python train.py --num_hidden_layers=10 --hidden_size=704 --num_attention_heads=11 --num_key_value_heads=11 --head_dim=64 --intermediate_size=4224 --vocab_size=13415 --hidden_act="tanh_gelu" --norm="layernorm" --norm_place="pre" --norm_eps=1e-05 --positions="learned" --qk_norm=false --attn_scale=0.125 --bias="all" --tie_word_embeddings=true --parallel_block=false --init="uniform" --init_std_qkv=0.0288 --init_std_o=0.0 --init_std_up=0.0288 --init_std_down=0.0 --optimizer="adamw" --learning_rate=0.000356 --lr_mult_o=1.36 --beta1=0.9 --beta2=0.95 --lr_head=0.00337 --max_grad_norm=2.0 --warmup_steps=342 --schedule="wsd" --decay_fraction=0.725 --decay_shape="linear" --final_lr_fraction=0.0 --batch_tokens=[65536, 131072, 262144] --max_seq_len=512 --doc_mask=false --train_tokens=1210000000 --max_steps=8162 --dataset="wikipedia_en"
Each number is 128 + 24 x the weight over its row's rms, rounded and kept within 0 to 255. Layers, rows and columns count from 0. Numbers have three digits each. The size before them is the row's rms in percent of the matrix's.

# layer 5 MLP down (transposed), 4224x704, rms 0.0236, rows 1425-1503, columns 528-615
099:136119083119128122108169155199093120137100120093108139124152152117125104121112121128138110086114112103136143076107114143125106144123140103123137122095136154171139113093151103091128144092067110133120144093124147088164163134133142129138143147160129141111103114107162
094:143142123148135143079157141109145111126139105135156126111180165160162083115105142125138106133097124143156169140120115072126122124152150119115126165131116134059135141113121053180136140124121132175114169138142121144150141177149104126138115100127150140125136154153103
108:164131135160154165179132119144140126139141140114155110111160112161158109131122131141137089117118107124108129086147142129127105139166146127142130123145113158124154140103098150146141122138142163126161086109146124119156132118115118135087128114120093135121124152164090
101:114109137146130126141109151128178106118095141096119075117111128138162124158105101099102161150080183150138124148094117127140132119134142089113154154059140089149100174115131132134127147092105144121105096137105181108118093173142100145130064114091104136158092148118094
090:148094119107140117104136112177123120141121183112161121100091154114118162139141103143160075107134103096098093137190105122115096181138141134139166151137143153146130135127098154156111084162121134142147137167126109159156104159138142081167134153149123130101128132151158
090:137141119165120100128103109089160152129098145137128145144183160156124113085128105136127148140151158122163128126156118158105150160136128110115114140181121109140097117113137100120128099147105107148121156115086147094118116140119140093154115152187142105151101174089158
096:177088157142123144135131121099108109170157145110149127117107147131120143192141129168153145134111115141158104113129080120139158133149131100149118190108116140082117139132162151124126112098136159138095113166120102126135135118102109097163142120155136134133093131151099
083:175137086145117134144161125107143121148137115131136111093145136135127146148141126118160146154117143148170131093132107123144078160147122143096142099110117096140177106102105098145089143159081114194155133114111129124120124131116110115150176119148095120150127131118109
092:139111133168090104166131132138136131106082128131112183144086104125101148160128130126135102136107097148160123105150137151151114125149144101146111130113068092104084151131152156161116084113176161164128110131146141128100144109143132165122103126090125144113130097111108
092:188106127150154146121124143132145133119104128120071176121181120090097133148159160109142155119139113167152149104170187144151146096083120129071118141172141123083125099153084105125143138152161159126113126096133164149136131120107116083116110160155162133108113096199148
094:106147127114136128117153103144142109146111181163111153138120164120129147102119093131132171141126140089104043154116166161091162145146139142155121119152113100162107162155127139134100141143140142104148068136123124154132150117104107138131150172145091112109150113146094
102:126118083126131153117148141143113134143145133120122151068145139101066133128106166120149145167106108096132173145140159146102100088117140139131134104105126119104123119115125108141131124103169079117155113148135142134150167122108133154092112118174094113125107165094158
105:139154121142125167132140150138123110121126150126103151158125124139063155150150132148127148105148130127108114147148142140126105151174146133197087149105108146147170156116151086100136104114112111143171120116137093107130138126110149136115176089141136163120119104109162
093:115129155124135092078129109177158115107144154171129126157116117138132090086103094128111123181109120104143164151118125116134126171144128123163124136121070157110135132099095110136113163132127114083139139109165133126168150133103082166121143126100139100145089147137129
101:162149149145122115083124162135149133129100155100086149106129118149148095148130160127115140160139113117090125143126142117085122118174133087106134143139121134106133144130135142136153128143104101122107125158145138105137143129078103119117139142121135110143165110122103
105:169125094080117127089101117129149135083119113134094117155154134143169100165132167086104135109154067083134180183149126121134130135089107117142185113181104143101107128141136166117166158137119112137120130136116132117113110118142105138124112130080085131115101144160177
119:117153101134109127126127121107103125160077128198146182133121194102129153155194102153110113120136120112109115155138156084081082095117100151077144129136150121136192160142110151136136131103155119111160162117132149099111149072116134143134110120156122151107140128098119
103:125138147120112139144164090129140120126132093097079128055096115086117103158117120106076134099113134143165160127193181118149133116153117069124164146107135142122100136130141121126122119129140135166110157126156107155105146125111148141155128175145112130094098125148153
094:135148122111163124128144167103109131106153116126119137140112139110095137163144159119119144151135129105179101147152078152182088113095123114081108141174114098134068097181144143095113128072132122113104127098133136138138124135129157159127135125136077082116132107128096
102:100128157134120116183135173137211104101120127139136131118112116121156133097179097110121124121120143120182095125131114172111159107112165127119168136109127128106137145144128147105159084143165118150162106130080140137113120075136134159134116109140152125129113110120100
122:158117103158133122111138154099123125127116137147107132135133106152125141177109114108109150081137136139108187140120175154129168124114134124110153111134123164140143088084104127117117109139132144123150127123147148116137142167088128113135131140184147180108136114141107
100:153149141137192163115121086134144130135134115154088098169156085121088114136124122077138183106125166151147158118113123147154117129160135158122143123141163134141111085157137144129146082168179056130131123098129111091109142116133118162111108094083146121122111153112146
113:131142138141121124129140131127131121107122116129126122124124129145126126133131123090132145132127129122117129126121123102118130114144129136119117130132134146131134129117125182131108120135133148127123144141110125132121119118129131130126122131120124137126146123129120
100:128127129149124125132120084125156141127113093115104144116145117147170124134093161129151159149158103135115128121141120108149149125182098158134074121161130121166073125168142134123116145165134103130105173121106114128128139115160128126145140114141082144125113162138078
098:125115139108139113147187096148132185127132138148125159126136133162116109110136118193139158132125134146135085184119135120129128104156131129135133139130129151135084138149140147106112059134097118057142152096138158156132183176124136149105098110135125121161119144135137
089:133132109087147117162130122125139082151144152129126156154117109125107121114119157082160148118115142105113108145131197133144107084062146153130175127137125123166110157140104170163150128113130112134107151139097148144110104122138079092136086148082161145122131113150147
098:150116100111147124144151126124104126117139132096104159108084119118139111175174141129109139150115095119132098115112128129152126125124159167119136118124094109119091111142150140150138088121163103117126164114140128098146134131122110141106140148072101151134104151123094
086:135097132157128109165100108134127108123107158140105167158144098120131122090128096131147096121153123125140146085128139119111149161131145166140159103136149088085144122107134130190152127105128125154139092169131136131153128150087162119109169114122156143144112144096127
109:121123155124103132151132125102119106105106103132146133107144124156132138106156184125097142153153136140105164166140169130121143104141144124126175125116104129143127139142140153141144090135115092123116157130142122124120175160120159146149128153196140125187110098151162
108:114116079160152114130088133169132125124172128086073136167128158123116134110124123139118170153139132136071153160128100125091118136126147118107128100086127097087120147107111101138172133151145102085159156098104105143138149111142129120119157130154176127129113133132170
085:144168150102146141148137105084137129136155133149122133103163113130120138100088135163118104119152172135147149072101163090160103156094170200133113145120125108129081109125139112103109071146119151111150139117104163158095106121149135076111139136110120126138118105157111
080:135122128115164157113126121152124108112115129125118108132140105123140119132137110099132130142137131134109121127137118125132116125120114139124113110122109076157089118122133145130132131174119111127132093127140186147141121129123128117126105117161130178121171120124136
099:144088094136187124156135122110080145145117140149132107096148141128144143160075153123098139139126142125129136148168122075071139106120151108154101139100193094104123113128087181122113165106136126123120112101120115130131123133133128147160144119135125119173096133124141
092:168142136134080136125139152144108153113132108138181091118189136146135146130168135149123112108156088114118120099142117110130159109180083117136118142119145134163132099129120139115148173139094124157097116149150135156113166110101165139116090117096129127177180141133132
098:131082134161160112069130126159149148098141126121152134156080132139108109144101132100143138125146163104130137131100130132130142142108133116141139136148138157179145162144092141118138125143125072095105116105130130158181131149144130155115136146079189118165149137115131
098:150142118123131124146126114093157108123131121128168161146139121155116121132138114146111153134168148099125146151109152079096115123079130124081137155161111142118132121116117111146125105170121097188131115081175130129164097067112136110107140089126152116158119111118109
084:126118126144121139124146129089136144140111130122119121120125134077110132151157137126120122139143155152157111104093130112111159140105141130085168125135125113041117129142142091123118109124164145171161073142101135148111121170144105104148104099133161133129076081118121
105:157107145152131123123140137136188110141137165134129118121146125106062115132140137088167166098119075134128145099144131094161115158136112110137155113096116136127084142147083139142100148183146101169121144138107153103121113178147100092097157162116124106121134129130141
083:126123129155126106127118125117105133166138143111109128159126157130112108150129150120156118142097099137143117099154109088080142088123106127108135128133119092111118076164124132083106153073137150133107141153148158163083127118158122119124105129103148116145153103129144
101:135111146156095072168186159120157153114147130130122128155099152103085093114092115159117175134132130178131137155149138134127119147122151118106128119152137150135120143098139165138110143123111103074129149133117099135123105135092159081130136104142103088102132123116146
089:160123118123125139146093118068161157113113190100094157118148178093150142135106096177119144122122114106119113106132108149149141151128141118130196094147117108119147128129145144117119068121154110133078130170121154180120162170138137132138140109103118136152138108117103
094:115153081133118121052158125138104131128129124104187123133137139153156117121117142109132150098139124148151110143150155113154168129124151110135135149129103169150092158132111140160147084167105165091106087142129132088152127163155113134122094136112124121170125091155164
097:179109127095160136125118126155099113152143112140102174120138133161094106118154146133131098107117078122145126145140112112152093130152146180094123138107128108107159116152109157134159133109133120142122119080128133120138173158107124164166175157105153106123135136109080
106:113173133121131122132119127117142124113137128110140167130119132120151121119096097123161151112125134166116124124115120152107118144133132167122112124125130142153139102102121089120095120132139087144143118165166145098095146121092149157140129102186113128108115176119136
093:093151067145099129159109125105103119133159132121123111114097133134131166115149137113151156138166148145153121136084154099138140119097110098145116105140109148171138127140167122186149072134104117147115082141162166143152146128054124083136140115122124070133157116146121
095:107132149120107132149144125192111177132139143107149117124104104114122157168110168159164124158127126153086099119065123185126122139136173090173097107106092131136143123120132144132127190106166118072142117124146128154162137152114153141117114132117155124124125114125092
096:150094127127175143126095079059131142150128129100161113140121111110101155133102103107147101156119131096089127118103132146111112104113134121121176161092141124157147088118106142078120092118122146110174146142136132150145129120144135109121113094128103139159160131143136
116:161101145136166140135153110141133133143127117095101151163132166119141119102108125099147132142120095163142146145127121162119135111102092138163165137152143136099094115151133143143080125136120144128109157142120169137117114110108164098174137145122080122126142131154087
080:087100124100109152150111158110110137099080106093171156118145151157067152107124123102127141193098158115142086123145132105141119099131161146131148121173124118125165142109113128103156106106090159117143136124099110110093095141145134126139141085120135185084093117130099
097:096092170174110160157139131102098123107109104139154119131119108152135150132138103123160106194103128097116122139107109165127111083114168158121174127139121134105089125108142188134122139149082094135158118102110103113173126133109128104115103128106092132190127143155095
092:162161124087133144130122146128128120105129135123137160106128122087139114135131085158113146105163146091093119135134125159093124154111148125098088155147113073121128095145110128105109148140124066163121135143112109144118122132110144115125097119123126130110190152149135
102:139091105113139178152120139136122112107129148136142149103088136147099135128135129148124123117118136097142062150160138146118086101132090093134163134106158169132134158096126144103135149155136130140132131105169133152140108074142096147123138172130123123136166123167160
098:127112110137116145144149165122109089146153088146107125138142113117101134140117130152149095129142094162114144062130130112139093129161104144137100132110136134099148119107058105148093123113140127142096146149112104086149113144164220122093112135124159124121142118155112
094:102139122151109183131133138112187112122095129123068115129100119113102109118110112139117132098122094111149122127131162166107100136172138084135131140115165156125122115162127047133120114087137118132136109137081122133119158098158114107181154129106134124117139138142148
090:133137138111164078099121131120132123077134150125106101125157109150098110133112129139178178139121138149131168115134118124123120136131107165126081166142122089121092127134112133123101143114086129122096121158127155103144139087109108113110114112126166074096148155169106
105:099093133140088139127101115144111201141097104112147089083119093132125154162139124124156155114130114136138131164137120157121114122116150162107162129178116126103143100117134119133135143162131123110116129119087145099126159083101153084116114099149109118135122133084113
098:140132136155128122166135123124120182144151140159101115122136107151149130088123094129136118145127108149171144092109127129115140147154148135137151184125158117111182109133139120131136127107105134126143096096175124081122131112124145118130103115138097118138153110148135
103:113103051097154118148120094155115171142095102184106094134092112132134109144102092145156140168123163126143124121114104136112096146129136118127082140149141116095127122166146086096158131120145097157140132127129097170097190119127101153124114095149122078130116097121185
108:154114152099149114103134097137146122108101118132094137104127132145159126149130172115083130133116090113158134128127101085112137097118143133099113135136117125085071122128112152126119142160119136103144080107144136113114106147102108145121170123183120127152122173127121
101:158110152138180154130121139129147148090114122107171099120154133131119160112136092115147121098145139128107112148148169153151101109146112129137121112139132142119099159113158134113121130118183106142202128105116128114167128096107074115124188094166142123144147137176085
095:122127075071136117144131150160166113132137148147120143135135138115177142138125133148154140099086117165145111081138115127180155122143158144126172119083132147111125124157105159160148121113123098169126134140109159144160130130152086165110111072154125138082176137156115
111:137118132096139133088133160119108148095146117162137097130125112149067168111118097103165147124160124126122179102160155142139102156114145125156160157141138150124112163141140161100160172120095136120147136169164131159100123157142146130160131135160092138101130089117154
103:157127105123167103140148107139110126126124115137130115101131131134115104145077135088136132147148097108119133138109125195085124121120127139170113125130081088108121082121137138129119116150110110066139160176107156124133146109126130098125096140155150118078158119120132
095:111135162132093127152128122110149144103122103129120132100104156119100144126111160142078090121167109118132149095105147099092146126179153104123091114122119101154169100103126139133130120117138145122150127099161121135147160150156124123146122114151110122158105146141145
095:131148140122124146096099137144127132119117158168138135131172109124128114118142117131098109124173186125140128098158137170132089083167116136118118094128102046084148135135136128098183148136131135097109106088124135130133147126161122125137158131123148178120156125116145
101:151110091166131124113122117132104143086117138127150092106120146112131146130134132137151112140164125137115098094146099169145094173131160117137142126102140119109095159116128142135129094085129138106130120146106096100175126150121145121109151123129155118118100165136168
098:118131120116107174155128090119163149120134144108132144083137158140137130130125108158145158127123173172123126150148156129099123170159136118125140135117123136132131135072129146117108097141125184114130154181122136088133115133105144141124117117175135155134158109131148
104:137080169117082101095128127091147161132125108113127119146137138080079112114109143156125139110130126160156186147152155144135084109126109121126135174144146159108143117088139136101162157101109136165096117170128113159118142103113152092173112095122110144109109091153138
102:118141122097141164143102098094108110116123090117143173116127117126127134131114129133091148111114091105137142151120119123093116132079113097123114122122090135118127115150121141107130186124103091107109127075150134091090097088164128159137133182102139137150128112088104
090:130139140145126145139146103168115162137125134149117122087116140118203164111098160126078114180121159140109135116118204128136091140160069170162108158129133132104102124102138131141095088133132096120125095086115140142136159161121166140151151086101124122175114087155138
091:099097157124140149139106134098124139081143137100120166145068158107144153134131121137125097144108155140130146124135138159103178122151142149129155111123124105093115102119147132140101142137150130130131131147067092134119166184120125159106140134135135158130148123143123
087:141146097103108147125175136122132095116133152145147129124125192172142142112133144131138123147156121127145104118122128124094119091150123140148088127147139114169134136139143082139114090144131107127130133116114092087060097163139150126175114138146134136110143149148127
103:108132092140101101112108087132168111125175139118133128114087144157148143144108133128106140125156122072155112109111163149142125141125159143159120157168130133158159133141166127127160124154147108072092044161113117131170129108091134154131130129157070105114158123108085
098:125144177132115133164146160150091113089124078157074141138179083101140122130142103112143136124109100107094133108085098101157146135141115153130133133155161131167089143148160036133096125115129140154106145131142113147115153061129147140141149135129155148124183100149157
114:103140116133134104110147159147118122126133120119115122125118132108092189110153085122151091120114084104080118152130140106122174104173111119140126087152149141079139138121103110141125190111137142080104135131172121099145170148090145108115138142115127150107120108102139
100:109186140142111161130099136128106117126104147120081116099136095101103153124105134118146129118142118140108132131150146094125147150116129102091144138119131137126162130160112142142119094113133115104165178145110134149131128134122135113159118131166131128121153169127150
105:076117175118128137092101147160116129121116149142137175174098151081157095088115104134146103185119129126096131123129103104158121135105114141080138162133170121111059129106144119121122152127125114122126114163091156147096123133142155145125129110108117080121128129144101
084:132153133104096117112064086140135127152115162167078142117116088115135136154177143115086117129149099121129120097085159132146127121127130138135129125133121070107126150136126110135164129109143148149105079116098199198134114134140093125101149098092146153103136149143106
099:155169121122135134151115163164121187126100126144118123096077091089210128087120147109173186125149160127151138130129123147158133132059116146160140131117119099135150099124132130118126121147146150118132108142116120097130123147082119146150110120117126147114173178123164
# layer 5 MLP up, 4224x704, rms 0.0254, rows 1426-1504, columns 528-615
096:134126122108082131136060177113146169119120130102166152084079097125124147112136156153113106076160129144087145117125110137147171137103081097187110118119128126126154136095109109137152110118113100124126067115113130152117130166108121163121080135095133090105095085145129
105:126167088152110108127175141121130149089125153122133159136117107093119127097075113114152102113156080134106076134109170143129126165134143156115183123113112109167136164105132128163130125112091127145137107111072154139103145137120125071155125167097133133135138126159165
101:140092103108140135124128123119145117094136146152129182122131118110131138107091100108158137112157109133119113087091134139123158134125183160141144115165114118113161076125164142148146087121121127118117116152120157130099096116161137135153097181169154130168147127145111
085:130145141141125116121115115092116141106174150130124124140138108154142137099100146138150136134107138152080149123101157161192152106147112108122141160118114105120155117106133128099111148120122169160151120117134140111094162121101102117084118122113127147129144143120127
096:127145090114106146114148101089161180113105104134162138175096110125128131075115140133126110108107164176133086130090134088131088167169123135139085173117126105124153097101126110103080082080130118153126120143116139147101117128155093147171097114122122138142109128140120
102:074117184118096120141170124166120137139136173128107129165127135136114113159164092143127119117124118149131132107140118182127142145159124108118164170118109101138119111134139055123117090148109128133112105112148118117079121106116100133094162135138137137127146068142162
093:119122109127130109156108088180090164144108147079148151145101115137155103144132135116128127101118113087141093117166144149097160128117082111180126141131135137115133129117149106127120124094128142073095143153165105134111115141131122094127098129070131145120116120166162
092:149109138134126103130114068119150146114123121088135130112149090111114136087138096089116114170160110141155172143138142130128126160099111149117155159150120098133079125154101093160122111111093115151116097095095174082103140067187164148115124104129108123145159122123136
092:089143133107082114126129086162111149121134110137159093153138119129149124112120096137083104145100108098123129125102073117145100150146116165170174098120113120200139139117169059141124104151104149101139117129135121155126143137171149152125126143131123098117115141123110
100:093125137111140121148181121144138105111099087105119173135128143121129130146153138118129127152092144124131121098138102114151142140130134109170098083102140128148103145083104122172124129102095181124126153190146164137093161150135127073121142101132047130099127143127143
104:099111090122096094090140107106120171103146104142124164121148136164157083112141081115106087126128148156104154114116152109164093117154129143126096131145114113123120092112120128122130113104149098111106128088071119162132152092154168153154086110136133155170078083141165
103:129141155097101113104137121073106104153128122131138156103097147110099134118136143112144110155141141146143134147127110071151127087143126113131093120172132129135150109165130133134118127144098143128146078123089136113133175115100092140173106190072151148135098085089115
097:124111118141136125185164117110130100115108153130108111179134093131098120134139112105113161150153098137126123139118119115133092160124153141136154141124149123166117163149104143137112128112128183188128147133133131155095117110122083144115138133126119150112160109142119
092:111116103139132126152130061132135128133088141128194117170128115107157149128113134126110113132113113130115138124117130162115109131109125128168157108156131129164159119095116133113121137085134166114133123102095132137132113124185083104153136122133100151131132139124124
105:162142161134110105145150151123101085111119101130121080088126100115122115134176117104139108149173152096136177117093098108131082171158111193138054133158091136143137140106132121144130131155141140137165109126146153123115068170085129136138139125119103104164105099100118
108:108117172135103080105130145153110154115092134111140126110119147095121140163129141125159154077155122131141104156131088102109170184140128127132104125175090097163154098160179138114114113134145149116141133165174130128111132081127124128146106141146128133138128151119135
102:115118150128138135132166132096105107103105121080136109118114138100167111173124118107175166148172101083108129131161142154136111114126102136153145150101156130145138115125104090141097082079122123144094131141145104147129120144116164127134124127144098147124156161152137
093:120128164119081108163178147159119107147136125170128116139097121104119121159150121098122144126163124091139111175111149113117123183126111123133112141179154124108133105122125095124126137142076164175124175119163105124129098153121105119136120127175137105149164155117159
103:140118160103044097128129159108044137134179139108130091149072127143126127150117151146142135164141141138126096169135144146135148141154149149141125165139144177124134128103155129114062123099145130113060102119103105145121150145098148107089098146170143137110082165189169
111:123080124099139134182132133131148158128123109132134121102139135115088128126101117153128141127117128098101154078122132099109170169139113093117105106119112137122128161135115145108128079127103117154120159152167119139153096102065130157134129137142102155185171110162120
098:104109098169129114131156092111180123097128124149134133193126118094110132112097110134078104112131165127094134165127127098173180120117112134146124123109077133099112154106093154124121143172141150129125128129107130111110126122166123099114177156133134119131095082117169
104:097085130162117107173145150123117108124123106088090156116138179146152128172113120071153119141152134105082152118141119126154130119109094178095121145146144126143092124107113163133110075152151102112118138136131096120135105093106131120138139120088109174143140149149133
104:143169169131125157121151150178107110110148170122141125173107149164171146170085124119201126129139122142117118093106078100128166128151128141125093105158148131169100095123079114210120135114164115117126130109066123124089119145088132098137104115118136155149162092156145
101:124180103108099119101165133146100142148124155099104126138170109138159123159119138097137145138115137094132156142125147142130157079139131120153120181140112144126153117129144171136151093166136119128106118155172176138120155147121147150143126122136129142115100138142096
093:165098109161139093131122137104147149120126146167149112110134119142168125138113118128137133114108103149117139115095113116153175187133094149129099128164112120106117073108128132146085149117097177163128123121128132134180110118148129106091116126137107128141112119172187
101:151118115101081133160128125065152133111091124134146161085127148144148067113134111110123135133117171082125122127121124131130083144107079094150107127119099146155135161138164139076128132149132101137124100141157147108111142077156132135148147137175052110132130118122085
085:148118133141145130124113112110171148121061126149124075121141154115135118110122147099131101143150160104103129096103148101138114109138107127134119156149107096134105108137131129112094142117125122193102100096094142157083110099137133159124133136110129099143197154106128
102:119125150116126139161191118151118130145140123131123130096116144105096104074138153119110107151131143123140082166123133137136123089136120128139136160140121131157109096154137103128133093144127147125130142187118121131080091158138081157188094152135129112135160142126181
111:125188157136099147177151103120164102122116107118152175140079069120140091120142139147109148118140112136131151164107130178138096095118106131130137144165096135121151106127117111149121147111119127129123145111130131134159104163134115084167106143113112123158172109138140
094:155110149094138134159091077141168099079108169135152165124129131140102123166129073118084163102132061115078136139094149161172131091107134150102156121121115124123126058127150097140121122096134141117078128151128115106106100136099128109151116114153139122123097117162079
084:118154127099124107126121100159083133109111114154128118149097118131137157105135151158159138103127116115102156148131143137165159166163118136127126147113136131107143133124117075143087119132132123151109119141146133197172105127127101143124123162131153095159108117118133
107:158085141073150136174119102109149119095159144133122094104142120147099139113142099145123123117163126167136095164118144190176129098126107165137118125149125072154145130121135113122080136123125126103100137138142122139141107139117151066102120179160169120139119124150127
096:114149092123156112132134095196103108126124111099083167135120152121155121097073137123142142116144101129166117126192090119175116124131119121136084111132107133132098129119096117192131088096130157110130145199103121117141090203172097151165167134102091119122126106116082
094:141140135130151165128155143128122129136125143138120114117139135133174106109152144112127110103126151104143113141133115066107182134145127126157084111101131146143169066137099144107151163094091138121151122162123131161131146145127162109110080125124142130136154158161118
099:138159141075142135110099116146115140115173125076159132121102104134154125144116111143114104129091090099117131149138135105179136138143154126144112131143131122162123175080142116112103135093127130138115117123133160147113133157126156121197136153126133100156131083103087
079:161166116102153163126111120105129151107145127100129159157149138143128114105138117119145136131162088094152140127134135140108132093119131102117112120126135107134135140110158130105118152163090106072127145105119128131168141092150162137140112160101114130145090203128124
108:132125134175149155174092168173153132132146104138095129140147149095153145119150151133141139075126110103092145090115124187132158144176132179114089134177139130100140121088136120097110087128119133131119133157132149119113141142101118184103076106146115135160138189107143
078:186137129121132130159141097142172120115127147131138110112151118138133123132142110157148086142116128089090149142131166147140107163121133097146137151124137155175110144110092147170148123121117106106134120103114095160172120125121162126158099112152110102107130163145122
105:188132121120100148146112120106104121108122126113132148113100152133128117103150142134139123155108161131140125168106134129123143152122179133140142090172145119130109117093133129146160142130138174102125091128091133115114121108129146144137071158160095122146100102137104
085:106120140103101151117169144137083147129140112141179159112155067080121160073098143128149150171147123106100137124128111151104131111104123081127120087122127128183119130126176163160102128118131119167119136081116150109144134127141133130169126163131121097094134141138129
095:156133145088106128153158147113162094117134131156129172126123122113090115132128132092131116140181168114134040123142095100109127151117142194126143167105114133120129117139129126155161132123111155105122123162127128119164105086129110123138123159150132148137140130127127
103:152127132137120143151158107174172123099154129145143137140143130133133107137141120102158142102116102085136149106133131099132177112145122110142143130124140129145109107137119146139130094132120135126114124130140113105163145155117154128114086135109115164146139111144141
104:152102123121151131149115123157157142117055112118107142148089128121147124190084101118116148131175093109098139150102118113105120124153099148085135136114126131125131157105163122117136145136116114158124116097095160156132111123110132113130099145149125165137139115111129
103:160144110088087139169100140094146125097144142086132159093146110131152102178155137141127132146122099151137138129107120131169145119152101152130186160142127124157129090143177144151127091130115164122131052137073102156135130125135138129146126106093138128109132089089134
094:127116128144158125118160070108204106121144157165151152142070098126116143089125106116079139112150117108121125122147087151122144148107106140134138113133178146114102121137143130104136109138047167208115139145077157127118098130105098090139158171098146136140127109143120
098:108177151157104167107124110100145109131127136112126093112129130157170140082185169146134142134113105125117113140128084160160146163094112088129114092114094131115135116149119102160108107160156136162116141143132180133099066118176102121129123094119092104130139129119123
107:146100147105130126159129153119124136153107142129160101145109106126144119167139122148153141135134134109139124153118136117169130134148106128168099113130107132113131124109123101142138064105114081184111122129115141156122102138113175104133129139152138132125128178141166
080:153125117121138088127112138132146072138149122104128103123100135095164114153163147160177132123141122115094136138127143103113161162121101080127092155104135128083140097162089170126119144106121136153097164135149148164193161155141147115119113167138088100137124158131197
098:106118130122155124124155142110139125115125105097106122130115129095111133113126072116087175133142131172143132130137082145142141143123141093116121096126120082164181154164171121133130133134150163111104161131166152155134131117133141124133112142108151145139141178124173
097:174112106157133147159103127103150112117137143115076117156152087141159115145145109112084112095151087165147107151108157090141118127146150135119120122113120156102164134110076161144123127109118179144108089088110154109123113111140140093133131139126136106140132161114121
104:167123100125130127090193123153183098104125122129116111108152163113132139101086080128120066090151112112114111156131131186187136136145130149133152148110116114141110131143099128135134081168144106167122120104116172114109143132097103086106132131103121134131159118184140
096:151169106130121125110142090156133112159092111107152118134057131134147144128124124096129128157146107157126168086099113144130110182132161162106138092097143147145124117083147153134090139120138138081146092152144134125105098064148135144155154115140127139165111142139145
097:116089139107086156117076160158077166111138064148143113125130128124162112175145082140123072120146170135087117159103139111121142131157168144123158122128085181138110082133153130130154101179080111120132112111112091124122097058094148133102138170081084141181117147100103
091:101101106146098117126144105101149171114151166162156133155087118102169177173079147104084102137107137120127090108136140153113177128116141120123179108135142135105136083117161175160117099164083158149143146135137106153084144161115147078134128125140119167156180091098143
106:113121123133127103138157146122108156087115176098148144122150126151133096155143119115125168115182152115147106133094133120098109142130131112148149152134100136137146119165165126111176107127127138089121097112148117139112163151134122116116096114088143141108145124146172
101:165120085088109123134165114151111151117149168154127150149098113109146119119110124142117097103129097144152071098117091145133158140096099171163145145140115136116145102135088122142104130133118137119096122125161154103135148129080123112122123145122153124133160157076143
106:138164138127128148097134125169117144099095168138165167109109109140107122096117133147139137131139142126158125143083137083138139061116130123106126080084078120110146111130115121107111109131128175096121149137099161124133125116126142108106114112071121108107137077058120
109:123139108150155142140172107091142147094106104130151167171111161148114109121109131124088116127106122131113165149092120147152118082146137130148141138134085139119130135163116123146120112101134160161131163083135126121099130172104088112093099118117125125133108112110125
102:118112122118074127093179133100122118116129129145131066106125108160188120129123155131160113085148124117106156138158133102119109085134128138139135116124129151140125100108137150117125133145122128143145097136108162098112109150139137141127152128076133105137117116062112
099:147103160102140122134129159156118149097147143148145093153116104105095150138142138120130137120124153119160083133111139098153086102130127093124116107115095155119118131109071143118099130144114130152066117124176112086129107136116135129170096122089142143138164113161129
107:122097152114078127122152151139110095064123140145157140113125118127117126110133096115109134135123105108130146139111130133160112139130087122105140094126158109166120121132112140164138110212143156159138154111149140139093121109114094165174142116124106147135085100128125
099:146107138133164097157073179147110132117127125156105149122137089095149089145105105120120140166129165117118121134127107123151097102128168142153136146131151129136148171124120141166145107126129114116126131131144138151142102133158105051105117131121129142144066132159117
098:168114160134135091114111126096151126133177142148142152159114124123135116133097118127136145121182119136123112106155112085170156122143096105118134083113075148115125115123094127143099147152130142113131083148105126075107093126129122155115133135081099131121134157175116
103:146110122128143109108157107104149182105125131097141107111063176136143108175139133134126108159126121141150132149065090088117121116138157126182130131113139117121115140106112123130083111151066159113103124114111122189141137125147089113134096147135129183141116116127083
115:111125128126115119133131149117110094119111114118112168125159093158124074128141092131147105127118109123127128155087101162129142170173116179095080125129099136146130061146126128120100129126096189152152107145094153152132107124133142146106144119111127116124137143153158
094:150121170112146128125165135148118152114093141135119125160120116092096155132134125105121142108151163124095134142125121126097152140123115121131145154148110119114136104119131135122110157111107136122128136187136129161178148127120122100136087141117099152134176107088145
103:128162158140112101109122140121127128138078115129136165126115139157169093112103132135121086170120154127134109119062070114101138143124172128170114116127104127147186148127108108129110137072136171154129116114129125135129143167114089121130115142101099135146138159132126
102:113114162107137097155148139148116149110078135106109108094127146130133106127133139110180094150112134166121120102135127118128154060153115137139118093123128142116147094115139132131160118161161210150158164162145134137133128152132093103100118102114075124144147132182174
092:096135138128110067137083085117110124123118159092117120137073086078136114146168126144121145145106127140116095134127139176109128162114144105108110108120149145111140092165119098135103151110124143147125106101139152178152152122152134091083127120167128154122144161188141
084:102155099174122118160144147153141097130096126188131107122129110098133088115135120062144105131139156129085132181112139131116103116132114165121124173125122124153130119166153151093123120113142127152162145113136152175130096080130143088145151085127141165117102174091133
090:156095126106140121149144096120136078116085127137162099156101101110147137134161123127101125115151165128098149119128109153133119179139137154130127111118101125128099115086099124079141105103152140144128163134151161170142138071166120133154150114100131111131167155146118
098:144152156140099086188137127147139067132105175132126164148157105132143041130119093124103144162105154059148157123130155135118147158108080097147159102139148120154139130092108099183127124124154115131123129171157156107164133098128143104144122125101113143126160140115098
099:114149122140100120143151113109122162122119124118149097151149139130153144130118066123120168098153153091107132146108128110147094138105152132123151147090089102110133107092116104110112101141176105130122109106169139137093120136144134136098154129110102126182141103129094
108:099161147113131134118113122144123141114095138117154131141111096081148110163143141137130110105131126123129090130119084092133148105142120143159118106123161136097153117083102092157154119114139095121080123114126108172119105147124085157130120131096147166131142136138114
102:111118113121120113098165133077139131157122145144153116117091133142134100130122159120144087149127172126147084141118139158121164144157133119153130108089118144130092107116127100116125159146125181149144107074057118140103115154123127091164156128121102136164122129132101
107:144128170122144110116088110144145153133079139133134184116135095126194147136162113093130138162160107142170166119125128071163086126152144098159123092136125117100143099093117121089152108129131161144061138119107112141157128094124130126140136115164119120168133136135108
080:105126109089133151121111109146143125137136131149131125136139119133125137161117110101117100144119129122112106139116115121146066129121143115080152129150095160138134142115148118111125166151104104100087116108149104178129149143169133102121112142114126150153149129115115
098:143158146146091147118145103141121151133160138169131136147103068122187112152134157128099089118126164144112154150150124085147126107138156105121154135169123151122095133137134153150155103112146119104138125126141144104156113147181102111124100116120135095142133123114135
103:114119100149146140152149115141139081101127137171124115137140130076118127140154069094129102099141113086145107113175118089137099189118119177153173095151107093136153102133068103158141122164118138117139104115171104108104093141146150125182122132106148098109112121128108